config.yaml
norm: "rmsnorm"
rope_fraction: 1.0
qk_norm: false
init: "uniform"
init_std_down: 0.0
decay_shape: "linear"
z_loss: 1e-05
steps: 4561
Each number is 50 + 10 x the weight over its row's rms, rounded and kept within 0 to 99. Layers, rows and columns count from 0. The size before them is the row's rms in percent of the matrix's.

# layer 3 MLP up, 512x128, rms 0.109, rows 431-447, columns 64-127
098:48 52 23 44 47 51 69 58 30 41 51 45 63 55 57 46 35 37 56 48 51 60 48 62 50 43 25 67 46 47 38 61 43 53 52 66 39 36 31 59 40 67 46 55 35 46 49 35 41 50 34 48 56 52 53 48 51 49 58 57 51 39 61 43
102:60 49 49 38 63 51 48 50 50 45 45 47 47 31 47 42 53 48 32 44 40 47 70 55 48 62 68 66 53 34 43 47 49 20 64 73 49 40 41 56 42 64 60 37 54 58 58 42 46 45 60 41 66 54 55 50 46 57 48 48 49 50 41 44
104:66 73 57 53 62 44 68 45 66 54 50 37 33 63 52 42 51 36 64 51 54 44 37 61 47 54 41 33 61 52 50 50 26 45 48 33 50 45 61 49 45 42 43 50 56 31 36 51 40 62 53 62 37 53 52 51 61 44 52 41 43 62 45 45
096:56 41 56 43 53 62 43 58 34 53 36 52 58 40 50 68 45 63 58 54 47 37 37 43 54 45 35 39 52 68 45 38 49 61 38 33 56 49 40 58 34 50 40 48 42 57 60 63 60 52 60 60 60 45 71 55 40 58 60 51 42 34 52 72
099:44 43 40 66 42 63 46 55 61 51 55 50 49 49 37 51 48 61 48 50 36 42 51 39 59 66 59 60 44 55 31 49 43 66 45 55 25 49 48 37 53 48 78 58 41 62 52 42 46 43 57 57 47 42 58 50 46 27 45 33 50 48 49 47
097:39 53 55 68 45 47 38 37 42 46 45 63 40 65 49 40 62 68 58 31 40 71 49 50 46 72 56 54 44 54 54 45 46 26 47 44 63 48 51 43 54 61 48 56 53 54 58 54 45 43 49 42 57 67 47 31 52 40 41 50 33 33 37 44
094:59 51 42 48 50 49 50 48 41 37 53 57 59 37 43 40 47 38 49 38 76 62 54 42 71 52 55 44 59 48 69 56 52 30 44 31 29 46 49 47 55 53 51 55 53 48 80 66 47 35 57 47 45 41 65 31 45 59 56 48 40 60 56 39
102:66 68 51 57 58 47 46 56 45 38 45 45 34 47 49 63 36 44 50 62 67 54 66 53 47 47 35 57 33 63 56 61 49 51 45 56 59 49 53 51 72 66 41 50 37 77 50 58 69 41 66 63 52 52 54 61 59 34 59 40 60 47 56 58
089:45 70 49 50 33 49 71 56 54 42 48 36 52 49 50 50 55 43 39 61 44 48 49 58 48 38 43 60 48 49 51 54 28 49 38 36 39 59 40 66 36 27 43 44 61 44 70 51 57 65 46 49 66 54 43 50 34 67 55 50 52 46 53 28
102:58 47 60 58 52 40 58 53 42 57 50 69 42 59 52 52 52 47 44 56 53 46 61 50 50 51 62 69 41 45 31 48 50 46 64 68 52 49 65 49 50 39 49 47 58 46 52 37 65 29 57 34 59 65 58 61 41 60 62 56 40 50 46 37
093:34 33 60 49 50 41 53 37 39 60 32 55 56 57 50 54 47 42 54 66 26 43 52 56 58 46 60 43 55 48 28 42 59 50 58 38 33 54 42 55 53 39 55 63 53 62 63 27 56 47 66 60 50 41 34 59 55 49 42 50 62 58 39 61
099:47 39 50 51 51 48 46 26 52 44 45 60 51 33 42 52 55 51 36 46 59 48 48 60 52 61 63 66 43 64 36 50 33 40 50 43 75 52 37 46 64 75 22 45 45 47 51 69 62 51 41 63 54 49 61 24 40 56 51 66 51 53 48 43
098:39 47 54 64 45 39 60 44 65 38 64 61 37 49 37 55 54 54 39 63 58 68 64 49 46 57 50 35 43 60 53 53 49 59 78 55 58 42 52 52 52 53 46 25 59 62 64 40 65 45 56 51 53 47 52 48 51 39 57 41 61 46 66 36
101:64 51 51 56 42 62 57 49 57 79 45 42 45 74 52 68 43 38 67 46 62 53 50 54 49 64 76 50 50 51 57 37 29 57 42 54 51 55 53 58 35 45 59 54 59 46 58 42 40 36 50 39 42 63 35 44 35 54 55 57 37 32 49 52
106:50 46 64 58 48 58 50 45 53 48 40 49 53 54 58 39 54 55 57 42 28 49 61 38 46 62 71 38 52 66 57 54 48 50 58 47 26 43 43 53 47 53 64 54 67 40 72 32 44 53 44 31 48 37 71 43 49 50 53 36 34 70 59 39
084:56 49 42 56 39 57 20 37 55 51 45 34 74 50 49 32 43 59 28 26 42 53 57 49 41 43 42 52 53 55 45 63 46 54 41 51 27 31 55 58 41 61 49 51 66 63 50 53 57 44 41 54 50 55 43 52 55 58 50 50 51 56 76 45
101:42 57 70 54 56 35 52 46 45 56 42 50 61 40 41 49 49 59 42 46 52 41 49 41 41 58 47 60 64 54 42 50 50 65 54 54 65 64 43 54 43 63 38 54 61 40 43 51 57 57 71 37 49 30 51 61 51 67 48 56 45 73 48 58
# layer 3 MLP down (transposed), 512x128, rms 0.106, rows 431-447, columns 64-127
102:24 56 63 46 47 47 23 64 46 64 46 60 55 49 47 43 45 65 51 55 43 49 50 40 53 53 59 30 41 49 55 54 50 59 66 59 46 39 62 57 44 66 39 37 57 73 60 60 47 33 54 51 45 48 53 42 59 68 54 41 36 27 59 56
093:33 52 34 52 48 56 58 51 44 58 54 55 46 54 57 58 43 54 74 63 59 48 32 44 63 44 40 39 55 42 45 40 48 54 52 16 54 57 50 47 63 35 55 53 64 36 27 51 53 36 53 61 27 55 43 44 57 54 45 45 62 44 49 51
102:35 47 45 79 48 63 36 54 44 49 43 69 25 56 60 56 55 39 36 39 27 44 54 40 71 45 48 62 52 63 56 48 51 58 63 46 43 38 37 54 48 59 57 65 55 47 39 57 52 37 31 34 51 58 46 66 61 40 56 28 60 65 49 39
092:67 63 40 42 35 38 57 40 55 60 30 78 59 56 55 60 50 51 45 46 48 63 65 33 42 51 68 54 41 66 34 56 36 54 56 57 57 48 59 42 57 46 55 52 47 35 46 50 36 34 44 63 57 70 48 44 64 55 25 46 42 48 40 29
101:51 58 60 54 39 74 39 57 56 60 70 60 27 41 38 60 52 44 61 54 50 66 47 35 52 47 35 31 58 67 36 54 45 37 42 58 51 44 55 48 50 46 49 64 42 42 39 50 57 51 47 60 43 48 45 40 36 56 54 49 38 51 57 63
100:57 51 54 56 68 71 62 50 52 44 37 61 39 41 38 47 63 37 55 47 68 33 65 60 67 48 66 58 44 45 50 60 45 45 68 50 61 63 72 71 49 36 50 52 61 49 42 53 53 51 36 45 28 38 65 60 42 57 58 52 50 42 49 53
094:58 43 47 37 49 57 61 36 66 42 26 41 57 40 71 63 48 48 47 51 40 53 37 50 59 53 50 65 56 37 59 46 72 43 61 52 53 46 63 51 54 52 72 68 50 65 67 22 47 52 71 42 56 65 60 53 55 51 45 56 57 65 48 54
105:52 55 36 57 46 51 56 49 49 45 47 53 48 64 62 34 49 37 47 53 58 66 48 68 34 49 43 59 68 57 58 47 38 30 53 41 44 56 59 44 61 45 54 52 62 45 44 55 76 52 43 60 63 33 53 51 49 47 65 41 51 58 65 32
097:29 48 58 67 34 61 49 71 43 49 55 60 44 59 29 57 52 68 45 51 33 58 26 48 46 52 48 59 56 50 49 67 21 58 54 48 45 46 47 59 45 36 54 39 47 56 59 45 42 35 49 53 61 49 44 38 39 46 63 47 50 45 45 58
102:46 50 50 34 50 69 42 52 43 49 45 41 49 44 59 42 34 65 56 44 70 43 52 52 56 47 49 23 54 39 65 46 45 60 41 64 57 36 62 53 57 48 50 53 45 55 47 30 52 41 46 52 54 33 49 31 54 40 32 57 51 57 61 36
093:52 62 28 39 36 40 60 61 64 53 48 46 39 28 50 47 58 36 48 42 78 60 42 29 47 46 47 53 45 54 68 49 56 50 63 68 50 60 39 49 54 53 52 40 54 49 54 57 63 43 43 46 48 53 58 69 40 41 64 50 52 48 52 50
100:54 57 37 42 44 73 48 39 52 48 53 44 61 55 41 39 74 40 45 59 47 57 51 71 50 52 64 46 63 46 72 55 45 42 62 60 55 62 50 51 52 40 39 57 49 55 47 48 60 41 62 63 46 53 43 58 45 55 34 47 59 55 43 42
107:51 46 66 63 59 39 50 39 30 47 47 39 71 32 66 46 68 62 37 52 52 43 50 36 59 58 53 49 48 49 53 54 69 56 51 46 62 49 44 45 64 66 48 34 43 42 62 54 50 58 51 51 50 56 53 67 52 36 45 56 45 42 52 42
102:58 52 58 58 56 41 35 43 42 37 48 42 54 45 55 54 51 37 46 65 46 54 70 56 44 44 50 61 42 41 42 61 56 63 43 49 37 62 65 51 42 29 57 70 44 52 60 63 58 54 40 46 51 60 64 45 47 63 36 67 54 69 56 39
093:45 56 53 43 55 47 49 48 52 47 45 46 45 40 29 57 41 47 36 45 57 49 40 57 49 47 52 66 48 45 37 35 38 54 26 52 42 53 43 36 61 47 40 40 42 53 44 52 52 60 63 51 55 66 25 46 43 24 55 49 64 40 51 53
099:47 51 55 64 63 46 41 44 45 46 30 47 51 48 35 38 40 51 46 44 59 44 55 48 44 47 68 35 47 51 70 47 47 60 74 73 51 61 47 40 50 49 60 58 45 48 55 48 48 39 60 66 41 53 52 51 59 59 40 42 53 59 63 68
098:48 48 50 60 62 56 39 66 57 40 56 59 49 44 78 46 43 50 60 63 48 44 56 46 45 52 51 40 53 48 68 27 48 46 25 67 52 41 49 51 60 31 45 42 46 49 76 50 60 64 58 47 48 58 42 46 48 45 47 51 35 38 70 41
# layer 3 MLP gate, 512x128, rms 0.117, rows 432-448, columns 64-127
095:32 45 34 45 44 63 42 62 58 49 73 59 60 58 57 37 35 44 66 48 53 53 44 57 44 33 33 36 59 50 60 51 52 57 53 41 57 48 41 35 59 45 62 57 54 55 35 57 70 54 51 57 24 54 43 45 47 50 56 65 55 52 51 52
101:55 63 43 68 51 46 57 66 73 49 46 55 40 42 43 39 50 48 61 45 58 39 36 73 41 58 31 49 71 50 57 35 41 46 63 60 54 45 63 59 52 52 39 61 67 45 54 53 49 51 42 45 38 50 42 40 29 46 62 45 54 45 59 39
098:64 65 70 56 56 43 69 53 61 50 52 54 52 64 61 44 46 57 58 45 50 58 58 48 36 46 52 70 53 45 36 65 62 58 45 75 58 60 40 42 54 56 44 35 56 49 47 45 40 42 66 58 54 55 44 45 55 64 31 52 50 70 58 41
108:34 54 40 56 52 48 53 38 49 60 58 55 33 49 40 54 63 40 60 40 43 64 72 49 52 49 47 27 57 60 63 52 47 34 57 60 44 45 51 51 54 47 37 57 38 47 40 43 66 38 52 61 32 54 52 37 59 56 54 52 65 60 51 44
101:71 50 59 61 53 66 62 43 61 60 45 45 59 39 62 58 39 32 54 54 64 37 63 42 58 40 54 48 49 54 35 71 47 46 47 26 60 60 60 67 51 27 66 48 52 44 46 53 37 54 53 39 21 39 55 60 42 51 69 39 57 50 37 60
097:48 64 60 61 63 55 51 31 45 59 48 57 66 57 66 50 44 43 45 35 51 38 66 59 62 54 43 66 57 59 54 57 63 59 61 42 42 51 48 61 46 56 40 42 44 56 48 53 49 45 42 33 46 52 50 59 56 54 53 52 48 72 51 49
104:56 34 36 49 46 57 39 60 72 51 37 57 38 59 45 31 49 46 44 49 45 68 46 48 50 54 54 60 65 58 39 52 59 41 42 53 38 61 49 49 53 45 57 50 63 38 41 46 62 52 53 46 48 50 45 72 44 51 71 48 47 59 67 50
085:56 57 47 48 47 38 48 48 56 43 46 30 58 68 53 29 44 13 48 49 72 39 57 67 48 30 63 51 60 50 32 59 53 48 51 56 59 42 56 60 51 47 45 54 60 55 53 41 65 56 60 47 49 45 56 63 32 58 56 51 43 41 46 44
095:46 44 50 54 57 52 73 55 41 52 53 36 59 51 76 58 39 49 46 45 56 52 51 53 51 67 47 26 46 45 62 64 35 53 59 41 57 44 47 55 33 51 38 64 46 60 55 42 45 55 48 64 59 53 46 51 66 39 42 60 62 50 37 66
098:69 51 53 39 43 59 59 46 58 54 47 60 52 44 51 42 52 48 58 33 63 60 31 42 46 41 49 38 59 50 57 48 59 51 49 56 52 60 34 51 49 51 57 51 50 69 38 47 70 62 31 52 54 37 52 65 41 52 75 46 65 45 42 42
097:39 57 33 43 36 54 50 60 59 43 42 45 58 48 42 64 70 52 54 60 63 43 34 51 48 65 60 52 52 32 66 68 33 67 51 57 42 47 44 45 41 32 66 48 51 34 36 37 51 55 69 54 41 44 38 62 50 49 43 50 58 70 57 40
096:54 40 39 50 69 34 65 52 44 56 48 66 38 47 34 44 63 37 39 54 52 53 45 38 48 57 21 51 60 44 51 31 42 46 51 54 49 54 49 51 47 71 54 39 40 69 40 80 35 46 58 50 47 49 37 41 38 53 42 48 66 46 50 66
100:52 46 39 45 54 44 31 48 35 49 45 40 43 50 43 56 37 41 62 56 70 68 58 47 45 50 56 44 52 44 43 37 49 57 50 68 47 54 68 55 45 47 42 68 47 54 65 48 46 43 46 67 38 50 57 42 50 49 30 57 58 51 47 58
103:40 55 41 47 39 45 51 50 59 59 34 37 47 54 52 52 39 43 64 58 48 39 44 58 42 44 45 36 40 46 59 32 51 56 45 56 65 30 40 35 31 48 38 49 50 52 46 32 63 49 65 55 66 36 47 53 42 62 68 60 83 55 51 52
088:45 58 48 59 71 44 53 58 45 45 54 61 40 54 39 57 52 50 55 51 44 33 44 54 41 63 53 38 40 60 69 23 39 47 53 52 64 64 48 40 58 52 59 44 35 47 56 67 41 61 49 62 38 55 62 48 63 52 53 45 42 67 51 51
100:53 42 69 32 65 52 53 58 37 45 32 59 32 50 44 32 47 58 56 51 48 56 45 47 57 58 55 54 58 41 49 65 67 66 65 64 54 49 50 52 32 57 68 54 54 69 28 46 62 43 40 53 55 50 42 49 49 56 62 53 58 67 56 62
097:46 34 47 43 48 57 56 49 51 46 49 51 56 58 40 36 33 70 62 57 62 58 50 51 54 54 48 41 32 68 63 46 47 51 61 40 27 41 45 57 61 47 48 48 63 32 62 65 36 40 39 39 41 46 55 40 45 65 48 47 43 35 56 39